config = dict(
    norm_eps=1e-05,
    attn_scale=0.177,
    tie_word_embeddings=True,
    init_std_qkv=0.0928,
    init_std_o=0.0,
    init_std_down=0.0,
    lr_mult_o=1.5,
    lr_head=0.00884,
    max_grad_norm=2.0,
)
Each number is 200 + 20 x the weight over its row's rms, rounded and kept within 0 to 999. Layers, rows and columns count from 0. The size before them is the row's rms in percent of the matrix's.

# layer 4 attention query, 96x96, rms 0.306, rows 0-72, columns 0-95
072,204,244,214,208,192,192,191,215,232,216,224,193,193,194,222,182,206,184,198,186,203,185,231,170,183,241,131,177,219,211,204,211,227,213,207,227,182,197,216,197,214,199,157,218,205,217,212,181,175,176,193,175,190,243,216,185,198,189,233,229,177,194,174,210,184,188,226,188,167,182,220,214,208,217,231,205,221,181,202,191,212,212,192,198,187,192,223,182,175,213,193,171,189,216,182,215
072,182,213,210,238,187,188,231,205,221,194,216,188,206,200,214,197,238,205,219,217,238,164,157,204,161,218,200,211,195,231,191,201,207,201,181,219,220,166,178,198,229,185,183,184,214,217,225,208,214,190,185,202,267,203,190,168,196,222,206,191,198,176,203,185,212,222,213,210,193,169,193,225,187,204,232,228,165,206,200,201,207,178,197,219,212,180,220,191,179,193,204,176,163,173,189,198
089,194,215,221,208,218,203,208,211,200,197,190,235,191,175,195,210,239,201,208,210,236,200,205,238,196,215,195,178,195,210,210,219,206,200,210,165,205,176,184,177,215,178,218,182,184,191,208,193,200,198,222,146,232,216,190,197,193,260,232,189,187,223,233,185,217,191,213,205,187,166,204,262,206,174,186,213,179,209,207,181,203,218,175,171,196,228,184,180,211,222,225,196,218,197,202,219
084,173,206,197,190,201,180,178,200,188,186,204,186,212,239,173,175,178,216,192,201,177,163,202,244,181,214,189,196,183,197,201,226,170,189,208,240,172,213,196,190,216,207,169,189,217,182,200,215,187,201,199,199,197,197,179,200,166,170,165,216,218,208,199,177,187,196,197,195,165,172,212,199,226,190,174,177,215,192,214,178,206,191,188,253,203,181,158,245,186,199,189,237,235,200,216,196
093,222,229,212,222,199,183,240,191,230,183,216,184,201,175,169,197,218,194,205,239,167,211,171,199,191,204,219,227,188,228,212,164,205,178,177,193,193,178,225,182,213,215,201,194,220,192,228,175,197,184,199,218,201,181,220,176,190,179,207,203,190,231,225,162,224,188,228,189,213,189,174,204,176,205,190,219,211,194,215,180,204,201,223,163,244,222,207,141,194,189,194,195,178,198,201,206
074,190,202,194,226,216,200,215,202,175,198,182,163,192,226,221,188,194,207,186,225,206,221,191,188,222,186,241,210,181,186,152,176,208,162,184,216,227,207,200,228,210,188,185,180,191,198,214,222,202,218,166,220,181,200,193,184,211,183,164,205,173,213,181,193,221,181,167,177,171,220,202,194,199,192,162,167,190,203,216,190,194,207,204,153,247,176,174,186,182,200,226,206,199,199,230,184
087,175,200,191,228,171,188,158,218,184,196,220,221,162,197,223,185,200,199,188,199,239,194,196,212,207,188,191,220,227,243,182,205,220,193,195,206,193,217,211,238,200,177,188,181,191,180,212,236,183,199,194,204,209,184,189,218,203,147,153,169,225,192,193,197,225,182,182,206,223,193,180,159,182,211,208,170,194,217,166,226,212,172,195,192,201,163,205,203,200,180,183,201,194,175,191,217
087,198,239,193,184,190,224,183,216,225,190,185,206,156,167,202,198,174,176,180,205,174,206,192,184,186,223,172,216,226,198,185,185,201,202,205,226,228,212,212,205,183,200,173,232,204,204,190,162,177,197,185,182,209,221,184,167,177,179,213,178,196,185,212,191,163,211,262,200,171,224,182,202,220,206,233,209,210,204,206,193,181,176,218,195,173,231,237,191,190,218,201,168,186,197,192,180
083,173,239,177,219,205,185,194,215,200,183,246,246,233,170,191,203,217,158,199,213,192,184,198,189,175,211,185,206,206,205,212,162,216,196,193,199,209,238,199,185,203,212,210,150,215,164,212,194,209,200,223,216,178,212,232,201,187,208,186,200,228,192,221,183,210,207,237,183,187,198,177,178,192,204,201,201,193,206,174,213,194,195,214,232,202,193,210,197,206,176,189,149,197,178,152,187
093,229,201,224,202,203,222,222,215,190,191,198,214,212,209,194,217,226,245,169,222,213,209,181,210,199,214,230,214,186,182,180,170,220,202,213,201,208,193,221,197,221,222,199,199,203,168,209,182,204,208,214,253,215,193,200,181,157,218,206,210,186,200,174,180,209,186,177,225,195,238,188,207,202,176,169,242,214,210,219,220,214,179,212,180,212,235,198,192,179,186,224,252,161,213,183,187
085,198,198,186,187,191,234,191,181,206,188,193,173,182,197,205,181,160,200,219,203,226,193,203,227,223,205,189,202,208,189,189,212,224,171,193,155,175,185,173,235,185,181,203,184,221,144,198,249,167,191,196,227,180,191,209,236,184,202,211,185,207,187,177,214,223,237,189,225,193,201,226,205,203,185,222,160,233,187,178,211,221,201,187,212,210,210,221,183,201,231,176,210,197,226,201,205
099,199,206,214,191,204,220,196,195,216,174,181,153,187,209,207,194,174,204,180,202,193,180,201,216,210,181,162,201,178,236,183,202,206,193,188,178,137,191,211,183,213,168,164,222,185,188,232,198,152,211,190,185,206,234,210,189,206,208,219,235,184,174,223,220,178,230,179,227,214,227,208,201,208,225,220,195,229,195,206,213,197,216,216,199,190,177,203,229,198,201,180,168,187,231,180,211
079,207,209,209,189,219,198,241,252,215,173,213,204,211,245,224,255,226,186,204,195,209,255,197,178,211,185,185,225,200,185,200,212,204,212,212,195,171,200,210,195,221,227,192,208,215,191,206,206,211,190,181,223,186,186,251,178,199,201,188,194,193,172,176,204,200,198,203,247,193,225,205,184,188,179,197,209,236,225,242,206,197,190,224,212,224,178,221,187,204,177,196,194,194,203,201,223
094,196,210,232,223,212,216,212,188,193,190,202,177,199,229,191,201,195,199,167,172,209,209,212,195,199,247,201,196,211,236,212,192,192,163,189,226,203,216,187,231,213,217,198,190,226,167,174,215,182,216,253,187,246,199,205,207,201,230,211,213,183,158,176,178,175,172,193,230,188,216,204,231,197,209,174,197,166,226,182,155,188,190,194,200,202,173,202,176,197,202,205,221,184,207,219,195
091,186,230,187,186,179,200,194,158,202,174,191,184,189,194,210,186,233,172,179,216,207,217,198,222,190,189,187,207,241,206,190,222,207,165,180,200,210,208,207,199,189,201,176,192,200,188,170,235,191,205,180,182,180,189,218,208,257,206,188,225,207,174,227,186,151,220,169,193,231,235,183,193,189,228,193,199,219,186,174,216,165,187,193,175,186,207,222,184,166,194,210,169,179,200,210,183
102,223,226,226,181,188,215,180,179,206,221,179,184,205,226,162,206,174,222,200,179,176,202,172,221,187,210,212,207,197,186,206,200,197,181,188,232,250,239,212,173,191,171,215,185,188,193,176,176,204,206,180,181,228,203,203,193,192,162,183,212,166,177,237,217,221,186,225,209,210,210,206,230,204,200,179,184,177,204,224,191,216,195,180,200,216,155,209,192,171,206,243,231,192,206,205,189
097,223,171,224,236,168,166,199,161,154,186,205,157,184,178,192,176,219,222,164,188,220,169,191,206,170,214,207,223,204,222,217,173,193,202,175,160,186,205,210,171,196,197,194,204,197,210,190,187,201,220,211,205,246,201,183,207,199,226,205,190,215,187,187,173,194,192,183,211,196,243,201,210,202,185,170,188,180,191,214,163,183,205,211,242,200,220,213,198,183,199,212,189,211,195,174,196
118,189,206,209,187,216,187,209,203,178,227,191,157,194,195,207,220,166,225,223,205,206,207,186,253,224,206,193,182,186,170,219,200,224,168,207,180,196,202,219,209,211,213,209,208,235,183,167,207,187,214,185,215,174,175,195,217,196,232,220,198,234,174,186,229,200,222,191,172,210,181,262,207,228,174,227,193,231,223,172,184,186,203,174,216,192,192,208,201,198,200,200,204,220,169,196,219
095,194,167,214,208,189,230,197,217,216,206,197,216,192,174,183,203,143,196,166,192,193,178,192,191,196,186,155,192,204,225,198,176,241,214,200,180,167,206,193,196,222,219,175,210,209,214,230,225,227,222,203,158,189,185,198,164,202,188,200,227,215,215,197,201,194,204,169,176,191,209,167,232,189,188,184,224,191,202,210,188,223,176,197,184,188,179,152,225,213,171,201,228,225,205,200,201
100,191,165,203,176,186,191,195,177,182,217,202,198,185,190,173,156,198,176,202,173,204,208,199,169,177,194,168,210,196,176,200,217,192,237,204,196,205,205,181,198,196,187,213,181,223,214,190,191,207,191,201,190,194,184,226,175,255,228,196,237,206,139,182,207,200,214,207,209,178,207,186,159,187,171,215,175,226,186,185,209,166,224,205,195,192,185,222,211,204,189,168,213,225,195,238,224
116,176,221,219,186,183,158,203,174,173,147,220,200,168,215,205,194,200,228,185,194,202,210,211,201,176,220,184,193,196,250,191,228,230,204,194,217,210,204,206,205,208,198,194,200,182,194,181,204,202,216,179,182,194,203,187,181,226,235,176,212,229,173,184,200,194,200,220,232,177,210,201,153,199,244,191,195,188,184,148,180,163,198,205,219,199,195,219,180,171,201,198,201,200,188,215,230
092,216,183,173,188,189,213,185,218,205,217,221,191,225,214,161,194,214,159,204,191,171,156,188,220,200,214,184,213,236,187,213,163,223,206,173,247,173,201,207,188,184,221,192,205,173,237,197,191,239,199,184,211,217,194,189,209,187,222,171,181,191,209,177,191,204,191,196,237,233,215,184,214,188,231,185,181,188,203,212,218,222,189,199,184,174,183,208,212,186,225,215,220,184,208,201,248
102,172,206,202,198,216,186,248,215,205,178,235,212,197,181,200,200,193,249,232,230,178,220,180,207,200,197,243,237,203,202,177,197,188,213,178,197,226,183,192,210,244,205,218,189,209,180,197,202,213,190,181,198,189,221,200,188,148,205,213,209,234,182,218,191,238,192,195,196,218,183,192,228,168,204,212,179,215,186,198,229,208,191,204,192,233,184,165,173,199,182,229,215,217,176,198,208
106,171,151,199,231,186,173,167,183,194,206,203,173,219,237,214,211,189,176,247,194,215,230,213,201,190,210,220,224,227,185,195,199,198,198,199,213,233,148,192,201,214,199,190,198,192,240,196,206,207,166,230,206,225,180,220,218,183,177,201,222,209,248,182,181,219,186,195,205,203,206,217,187,216,180,167,180,215,211,216,223,211,205,218,178,233,195,229,203,201,181,177,200,189,198,190,192
090,194,222,202,190,177,207,199,196,223,206,196,185,214,153,210,226,225,221,218,195,168,231,218,231,195,225,199,193,195,201,205,199,216,188,223,196,212,191,172,181,209,213,211,191,200,172,184,208,188,189,194,238,221,163,178,209,165,205,177,202,216,175,185,152,216,208,200,212,172,189,197,207,184,237,182,204,217,176,225,217,203,191,201,219,237,222,238,223,164,230,186,211,235,232,196,215
105,204,227,207,217,190,206,188,208,191,181,166,238,200,211,205,222,194,204,182,231,172,203,207,201,208,200,215,159,177,172,248,180,190,178,177,239,250,209,169,201,230,207,206,169,202,203,188,217,197,179,179,174,212,183,178,199,186,159,176,194,194,206,218,187,221,239,221,187,204,198,182,200,208,207,187,210,213,216,195,211,209,165,210,189,175,194,199,210,194,258,191,207,192,213,178,224
098,216,189,179,165,228,183,152,224,215,248,160,206,184,194,228,209,190,206,187,184,197,210,212,198,216,187,221,199,243,218,208,205,230,173,218,167,186,171,186,193,214,211,183,201,185,231,182,200,188,200,198,222,183,223,191,186,192,183,186,199,194,179,179,201,179,184,177,197,186,213,200,188,182,220,214,184,170,187,231,208,195,189,193,226,204,166,217,165,180,224,204,178,165,175,241,204
100,183,216,191,178,185,236,223,196,219,209,191,166,216,229,215,214,181,219,200,239,186,213,187,201,207,216,228,198,199,215,223,236,197,214,211,238,214,202,224,231,186,183,201,212,189,192,218,176,218,145,215,208,212,200,198,187,185,206,180,257,219,203,199,221,203,163,245,198,176,186,176,231,196,200,211,193,199,187,201,175,152,220,202,176,211,201,220,188,189,179,209,208,191,194,182,212
096,177,226,199,219,216,229,193,213,225,182,183,214,225,219,208,212,231,197,165,198,199,208,202,190,211,235,180,152,217,211,207,205,172,165,219,224,212,215,232,193,241,237,212,188,185,159,196,224,217,190,194,245,184,221,183,182,202,216,186,191,172,216,191,185,218,156,198,215,185,214,220,218,218,178,209,204,206,168,182,190,188,205,178,228,204,174,207,216,207,191,233,193,193,191,201,208
107,249,225,200,191,210,208,212,224,203,229,202,236,216,225,200,173,176,184,192,218,205,249,206,171,196,182,174,225,179,208,167,196,196,192,188,205,214,195,199,182,236,222,209,174,183,222,230,207,203,186,189,166,191,181,192,193,163,175,184,201,183,182,211,213,196,200,173,198,209,189,212,223,220,194,192,238,224,205,190,174,244,196,243,203,200,227,208,163,213,191,174,205,196,196,175,194
103,166,194,245,197,219,186,199,187,193,206,209,221,187,231,206,200,209,176,217,199,221,195,141,176,199,217,179,200,203,224,197,195,188,212,222,178,210,237,183,164,223,178,220,201,244,190,195,177,216,215,207,171,216,216,218,159,216,199,170,229,183,173,197,188,192,214,203,232,232,198,191,187,192,206,260,203,202,207,204,178,171,199,202,218,188,170,196,179,209,212,193,222,197,194,198,218
101,214,207,189,216,181,217,229,222,197,221,171,174,233,206,204,201,209,218,194,184,175,157,164,188,159,181,220,184,168,162,205,201,181,211,220,201,159,223,207,169,202,214,206,179,156,187,191,193,196,189,207,214,179,199,212,212,168,209,202,189,185,177,198,162,215,203,218,183,214,206,198,222,181,163,199,221,186,227,227,189,224,155,192,230,197,199,184,191,178,213,207,224,211,177,196,196
109,197,208,194,232,180,203,178,184,203,199,237,177,201,196,210,211,193,188,187,230,221,194,187,161,191,202,201,203,199,236,186,189,201,200,187,218,192,212,216,196,250,162,190,248,198,211,199,204,167,202,204,196,210,222,180,230,168,200,198,202,189,209,200,204,195,212,184,206,190,190,209,202,203,191,221,227,175,162,150,223,140,172,187,169,191,204,186,187,217,204,204,221,245,166,212,198
099,222,199,210,169,206,217,194,195,215,237,185,186,212,202,192,205,176,186,242,180,179,219,203,221,206,207,196,221,190,164,211,192,191,222,202,213,199,185,200,186,209,192,244,178,218,214,205,206,200,204,199,175,183,165,192,176,209,209,232,202,249,186,166,193,175,195,207,223,218,189,184,166,223,233,202,206,208,208,191,213,196,254,189,202,222,171,224,217,203,176,197,158,161,237,197,193
103,170,240,181,214,176,213,210,201,207,202,226,139,179,222,180,216,211,227,181,259,204,197,221,187,168,178,223,206,200,225,215,190,205,206,196,220,189,220,220,207,211,193,202,209,195,208,204,213,164,162,198,194,237,220,199,247,192,218,218,225,196,195,187,219,191,182,211,209,229,200,193,217,185,208,194,194,200,206,175,250,171,205,202,208,178,234,207,216,208,192,218,191,223,190,195,195
093,166,206,206,217,218,175,183,192,220,184,204,209,199,210,210,222,153,225,179,240,212,216,210,191,212,200,217,138,169,227,194,180,196,210,190,175,204,244,195,209,238,172,178,209,217,183,205,195,200,174,207,213,199,237,200,215,174,186,198,217,197,181,207,172,186,227,178,181,176,211,239,192,195,191,202,224,202,178,169,204,191,212,229,206,189,225,165,192,231,204,194,214,212,210,184,214
116,188,189,241,172,231,206,206,202,193,215,173,211,200,205,217,199,219,162,213,192,206,203,201,184,188,218,215,190,187,206,199,209,198,178,213,193,194,184,171,179,205,181,228,161,237,222,212,216,200,207,207,185,198,222,191,164,182,222,204,158,198,179,180,192,188,183,213,211,235,176,193,205,234,186,184,192,191,205,218,170,252,212,199,214,239,248,177,206,227,217,234,184,173,222,198,207
097,181,155,222,207,236,204,210,217,211,174,205,171,224,192,201,222,181,182,189,200,142,201,210,209,246,181,167,177,196,232,193,159,159,207,194,193,173,216,199,243,191,191,198,212,198,189,191,186,174,247,205,216,170,194,193,202,194,175,175,197,198,211,229,196,210,203,194,198,210,188,176,210,200,181,170,220,193,181,182,169,178,178,211,183,205,196,173,197,180,214,219,207,209,194,215,201
108,239,167,221,169,216,190,227,196,218,194,166,217,209,197,226,199,215,192,210,168,204,205,225,240,198,231,183,165,217,210,194,228,203,201,187,205,226,213,201,228,200,189,177,187,203,216,194,216,206,229,227,207,186,187,213,179,192,181,170,184,192,224,177,184,217,226,201,190,186,218,186,187,237,206,203,217,178,194,220,175,236,217,195,193,219,157,219,193,169,171,184,203,165,235,212,218
095,193,155,198,224,194,181,174,189,213,206,173,234,215,181,156,218,209,213,199,171,149,200,224,203,194,183,192,164,215,226,173,203,187,195,219,230,203,200,188,226,186,183,184,221,189,197,191,192,230,199,188,201,207,224,224,163,184,217,232,209,191,202,213,186,207,201,208,174,199,160,229,203,230,186,184,194,241,187,209,180,200,163,197,213,212,209,220,205,192,186,153,191,207,203,228,192
094,233,233,208,181,206,244,181,197,192,215,169,173,205,199,193,211,182,212,188,203,198,182,193,219,212,208,212,183,217,242,247,191,193,213,210,227,240,210,198,203,219,197,179,208,165,214,232,217,218,235,205,214,238,242,166,202,220,177,220,215,204,225,220,218,199,201,183,196,199,176,196,208,204,221,198,241,172,207,199,199,190,223,184,193,212,185,195,189,196,164,162,223,198,198,175,193
103,221,187,200,218,253,180,202,195,212,223,187,191,204,203,246,187,187,192,216,180,218,166,172,159,194,214,207,177,151,199,205,201,210,217,213,214,198,188,152,212,223,173,179,225,238,247,205,201,197,222,239,198,206,194,216,160,212,186,174,181,196,204,185,210,201,203,188,187,181,194,177,197,202,183,178,222,171,194,192,170,196,186,195,189,226,175,187,207,189,199,233,196,195,198,224,202
099,212,179,212,193,184,171,190,201,217,201,208,171,225,244,237,225,203,171,199,210,230,189,181,170,173,210,169,185,182,213,167,182,178,197,181,203,215,176,218,233,195,198,180,248,217,213,228,195,179,198,174,218,194,187,220,221,191,214,193,170,187,170,228,199,199,181,189,229,206,214,221,199,216,201,194,204,171,189,220,195,218,183,175,186,233,191,191,171,194,212,220,168,186,201,241,188
110,200,180,197,200,216,173,217,187,219,202,196,210,194,230,171,203,187,193,203,160,203,221,216,166,223,192,185,185,210,185,183,224,180,165,170,222,238,201,206,212,201,215,217,180,170,211,221,190,203,214,206,180,214,190,193,173,170,175,202,203,198,202,171,196,205,197,218,213,215,210,181,187,233,207,189,163,203,195,190,137,182,247,174,173,187,203,209,194,161,212,202,202,150,210,215,210
114,183,197,212,199,200,204,169,200,233,191,244,217,186,175,208,217,191,217,178,192,218,210,192,177,196,169,226,205,196,185,189,187,205,176,171,189,190,188,238,179,219,227,186,203,184,172,173,227,205,174,173,200,181,203,230,235,185,205,209,223,148,170,196,212,174,203,224,181,190,183,252,218,186,186,188,220,200,212,176,187,214,183,239,201,195,196,185,220,236,180,189,183,209,181,192,192
100,253,216,214,212,221,198,187,210,204,184,215,239,245,213,183,158,202,186,219,209,188,218,214,210,191,190,206,206,174,175,175,181,197,232,188,196,185,185,221,226,210,239,210,241,191,203,209,200,185,243,222,182,202,201,182,184,200,190,238,199,193,222,178,190,204,201,208,192,190,225,209,207,226,216,200,209,208,202,234,216,207,186,163,175,150,210,208,205,167,220,216,213,185,182,206,225
107,201,190,184,211,183,187,232,235,184,208,218,222,178,227,224,199,211,218,177,240,245,227,190,155,203,189,202,187,190,213,203,180,215,193,186,218,184,216,218,173,215,223,216,182,192,162,210,205,196,188,190,215,232,177,196,204,204,221,204,208,204,184,183,207,196,208,168,213,176,238,191,157,182,180,199,211,219,221,179,227,189,193,221,193,173,237,222,154,202,210,193,231,198,191,196,226
120,221,203,202,193,221,193,206,166,210,201,178,163,221,197,197,204,213,182,202,179,193,173,198,196,199,236,202,191,186,224,206,198,183,194,183,190,210,208,187,209,198,171,184,187,205,255,223,169,215,219,228,210,195,202,215,139,186,208,197,148,181,214,199,205,208,169,196,212,188,210,179,222,221,177,187,169,179,209,200,181,180,242,169,199,222,170,208,208,172,209,199,183,152,192,221,197
102,233,196,201,230,213,234,243,186,200,197,205,195,204,204,196,206,203,240,175,195,171,194,162,203,193,194,174,208,198,204,219,201,192,189,204,214,198,192,179,185,196,227,234,214,178,201,208,205,177,267,201,176,204,182,178,179,223,194,196,180,200,208,194,183,195,186,175,216,202,215,193,208,244,205,188,176,186,222,224,206,198,200,211,173,166,161,166,204,208,195,158,196,250,216,209,196
127,175,168,222,182,223,215,215,210,218,188,229,227,209,180,192,179,217,201,211,199,199,169,223,238,187,196,191,223,191,197,159,212,170,229,232,200,168,177,213,238,177,221,219,203,200,214,204,218,223,202,184,232,209,192,172,175,170,164,212,176,239,212,202,186,197,192,195,179,186,187,141,221,222,187,192,179,196,196,227,187,206,227,197,194,189,222,208,216,212,198,193,182,205,211,199,223
107,163,175,198,230,204,156,192,215,188,183,189,172,185,192,190,185,233,203,204,181,160,185,189,195,218,156,202,167,211,191,170,218,217,217,198,195,185,176,215,204,202,220,167,220,206,239,230,209,204,194,176,223,224,213,166,176,197,202,206,205,166,231,197,197,205,227,207,183,212,158,197,208,182,180,203,190,230,205,208,173,191,187,186,196,180,193,181,166,211,204,213,177,229,234,189,184
120,220,191,196,164,185,190,180,207,218,197,183,231,180,193,227,184,204,192,181,201,201,210,170,188,206,242,197,173,219,202,217,202,244,196,202,189,236,205,204,177,223,202,152,192,195,157,192,236,208,187,220,201,151,193,200,156,240,197,192,178,204,216,214,187,209,234,181,224,190,229,198,182,183,186,186,210,199,230,209,178,188,207,170,193,214,209,199,186,217,190,232,232,199,193,179,207
118,207,203,188,203,200,191,201,170,202,229,192,224,230,186,195,227,187,257,193,177,222,208,198,172,168,203,226,222,186,222,213,195,167,193,189,209,199,206,225,209,228,205,179,172,239,220,155,208,210,203,206,171,198,190,197,205,176,179,183,201,188,195,245,194,181,200,209,166,157,209,198,196,220,172,215,234,187,183,197,196,200,187,199,206,231,196,198,194,218,187,240,227,218,235,182,186
119,213,243,212,159,197,235,186,204,196,156,153,176,198,181,214,192,223,180,202,222,222,166,212,196,185,195,175,236,173,181,212,173,190,174,176,197,194,201,199,200,173,223,227,224,188,210,192,205,171,232,199,206,223,196,190,216,218,203,195,221,197,178,209,192,200,233,205,210,178,218,183,234,188,180,191,208,188,189,166,211,194,250,178,188,171,187,211,211,183,172,216,200,185,197,210,185
127,206,189,204,196,231,173,215,180,193,223,225,197,223,175,174,188,169,198,193,234,210,239,185,188,237,199,188,211,208,180,176,182,212,195,213,220,218,165,182,187,183,227,180,201,191,207,188,202,233,241,206,241,191,200,197,217,231,202,180,212,181,215,183,166,209,235,183,187,200,188,247,166,212,179,193,201,176,184,178,224,213,200,220,173,193,211,205,211,221,186,228,230,175,202,220,210
122,206,181,194,216,200,189,214,221,192,173,214,184,233,206,173,222,155,183,164,196,211,209,192,170,191,205,222,199,239,210,199,188,141,237,216,203,196,205,180,205,208,189,194,254,182,232,198,212,173,193,175,175,187,236,174,221,216,195,182,194,190,186,216,179,205,213,192,185,162,214,213,200,200,207,201,187,215,171,179,214,168,177,207,205,185,234,204,197,185,189,196,167,203,174,205,216
121,203,204,195,212,214,188,202,196,226,214,215,194,162,184,240,188,184,224,205,202,196,180,194,207,211,202,213,199,192,247,173,222,215,190,213,192,200,169,223,238,233,198,189,206,169,201,169,191,202,214,236,238,213,203,221,180,177,234,244,209,221,192,197,178,188,182,175,213,196,183,194,198,176,214,184,232,191,200,187,187,215,189,198,196,209,239,234,160,165,212,218,235,181,188,193,220
114,232,200,220,211,205,175,178,205,224,185,202,191,197,217,208,201,190,199,198,190,257,207,223,176,239,188,172,209,223,173,192,200,218,223,194,242,209,205,233,166,201,192,232,181,217,213,216,194,174,196,196,221,180,183,159,207,175,189,197,256,220,198,204,218,254,188,206,174,183,207,205,198,203,204,168,177,188,206,219,223,188,205,202,228,192,203,217,204,224,185,230,193,226,194,211,192
121,206,200,160,155,204,208,224,192,207,199,181,196,219,202,189,195,171,208,203,205,223,211,196,193,179,212,196,191,204,185,260,217,235,221,171,190,215,181,209,204,213,199,194,176,199,208,184,213,167,186,215,183,147,195,217,217,215,225,213,210,203,202,229,187,201,218,208,243,217,164,205,196,186,201,193,236,217,197,210,203,165,204,191,214,202,197,212,193,229,227,200,197,249,235,207,244
112,205,219,235,226,192,201,181,233,200,218,199,189,204,188,210,222,199,211,168,178,195,212,170,228,198,215,234,214,186,189,187,179,219,228,194,195,191,199,197,222,174,183,214,228,201,191,231,183,193,212,199,193,180,206,154,198,197,179,165,215,222,197,205,230,194,175,193,188,212,189,169,174,217,198,203,217,182,198,206,200,222,165,229,207,225,158,162,215,208,258,185,208,237,186,209,225
118,170,179,235,203,182,209,192,204,207,175,212,200,173,217,195,229,185,174,179,201,186,199,218,179,212,227,179,193,186,227,203,183,203,217,170,198,231,203,211,203,210,226,176,196,211,181,176,150,206,169,210,186,219,184,232,195,231,200,204,216,180,231,146,190,180,209,197,218,185,188,228,199,221,185,210,192,184,195,197,192,203,216,210,223,176,192,166,232,187,224,195,223,239,205,195,247
111,212,198,187,200,244,211,194,215,227,201,203,175,180,189,213,225,200,219,218,194,215,188,197,207,202,223,193,198,189,202,193,193,230,176,192,183,223,222,177,216,188,230,205,234,250,191,169,168,191,201,197,190,208,210,175,201,210,248,199,213,156,227,213,202,195,189,214,205,195,209,234,189,208,172,208,216,185,189,228,164,176,188,229,201,229,221,227,247,223,203,182,188,203,166,185,230
112,186,205,170,199,211,219,185,199,207,173,196,190,209,201,202,174,204,249,161,219,185,158,213,159,182,168,203,196,194,172,197,196,178,223,180,191,200,213,176,255,178,213,203,191,191,216,220,209,251,211,198,196,186,212,190,197,177,169,210,222,146,213,197,208,213,174,175,197,214,208,175,198,166,207,230,163,213,205,180,190,206,196,226,185,210,214,214,193,179,211,213,192,212,201,187,208
113,192,187,215,187,217,231,198,178,201,193,219,172,196,189,238,186,200,204,224,179,182,221,208,216,210,225,166,192,205,217,179,181,197,215,206,208,157,204,229,197,169,214,220,199,230,214,263,195,182,192,185,193,192,219,192,188,193,213,201,189,199,193,201,170,215,174,221,170,167,171,221,178,174,195,200,180,202,196,212,216,192,200,183,160,209,199,222,215,150,169,192,202,199,241,204,231
113,192,229,194,148,195,195,204,216,195,196,217,210,211,200,178,217,174,204,177,212,233,184,186,180,186,213,201,224,189,223,230,206,196,227,149,176,187,229,183,223,194,236,214,205,186,189,235,200,215,200,197,214,215,186,204,198,215,198,212,146,206,199,187,209,187,214,234,195,159,163,185,226,174,209,205,236,175,182,186,224,194,207,183,208,215,206,223,206,231,182,205,207,236,205,200,174
066,182,237,190,172,189,198,192,188,191,214,201,208,240,191,176,228,211,173,186,207,206,185,218,195,188,206,212,193,195,175,185,216,199,193,163,204,185,225,173,215,210,204,191,203,226,237,187,203,173,178,195,235,212,167,226,233,214,188,210,159,224,166,183,207,224,207,221,203,156,198,192,186,181,218,190,257,174,201,206,194,186,161,172,223,204,195,177,197,222,196,183,189,225,204,188,183
089,203,196,213,215,175,197,230,191,158,189,177,183,186,181,222,171,210,208,226,202,191,208,191,222,226,205,224,205,172,175,194,195,198,159,238,217,217,167,214,175,210,185,171,202,202,198,171,197,195,227,227,187,162,232,184,185,185,193,191,178,174,209,215,178,229,184,148,210,196,201,226,212,225,185,221,180,201,182,190,204,219,186,193,194,205,191,198,209,171,201,231,197,184,214,208,254
094,191,159,190,222,224,189,195,196,195,211,171,185,235,208,199,155,232,206,229,211,207,213,182,204,225,202,215,194,197,184,212,185,189,193,219,231,219,189,190,187,206,180,196,179,211,194,186,167,226,204,225,201,216,235,214,172,174,191,233,224,173,204,208,206,217,207,154,180,224,213,202,164,247,209,213,184,226,218,180,187,214,191,202,188,173,231,196,227,204,214,201,180,159,192,200,225
090,185,172,215,215,214,190,210,163,214,209,177,202,177,189,221,143,206,201,194,190,206,223,185,217,213,179,189,185,166,201,206,202,237,149,244,197,198,187,201,202,231,180,170,202,224,185,172,193,190,191,202,218,213,214,212,178,198,173,227,219,174,226,215,176,214,185,166,181,206,228,214,176,233,210,189,205,196,208,212,195,204,197,215,206,198,198,223,197,176,222,211,190,144,209,202,228
088,215,165,188,206,230,222,162,209,201,192,218,224,219,194,184,227,176,238,198,191,202,199,210,225,181,203,232,210,176,201,196,184,212,217,213,201,196,185,193,210,189,193,242,189,207,216,237,208,201,196,179,173,222,182,227,143,172,219,167,214,188,227,189,251,211,206,210,200,220,174,196,193,192,161,229,199,214,218,210,189,197,191,213,215,222,188,174,189,191,217,179,220,189,190,183,164
089,188,226,202,203,203,176,221,196,194,189,185,205,163,219,218,187,199,211,146,213,207,197,216,166,178,192,236,192,212,226,187,169,201,203,192,170,184,197,248,207,211,186,190,188,218,196,191,228,195,173,211,238,203,194,176,191,222,187,230,235,190,199,169,213,178,166,220,200,151,205,164,204,188,232,169,190,176,189,188,211,178,211,240,187,188,198,214,205,205,193,196,197,185,227,186,189
093,230,183,209,206,193,201,208,152,221,197,180,211,191,192,223,152,202,223,212,194,215,206,177,199,218,213,188,180,184,230,210,195,196,157,243,206,229,169,181,208,231,197,172,196,196,198,181,207,199,229,205,186,199,205,217,216,200,199,174,236,197,206,222,194,205,196,188,186,160,232,230,219,219,176,218,174,206,203,183,207,188,185,227,188,189,203,211,223,145,222,222,193,164,218,202,221
083,200,198,200,231,219,214,175,237,195,194,203,180,171,214,214,231,185,187,181,205,233,194,176,199,163,176,217,182,202,190,211,165,203,194,224,195,176,194,209,180,210,186,202,177,211,241,214,244,221,214,229,202,193,201,239,187,200,215,194,159,213,181,192,229,203,222,163,199,202,172,215,177,227,177,210,205,209,225,205,191,182,196,180,189,220,174,182,190,215,204,173,209,213,193,248,166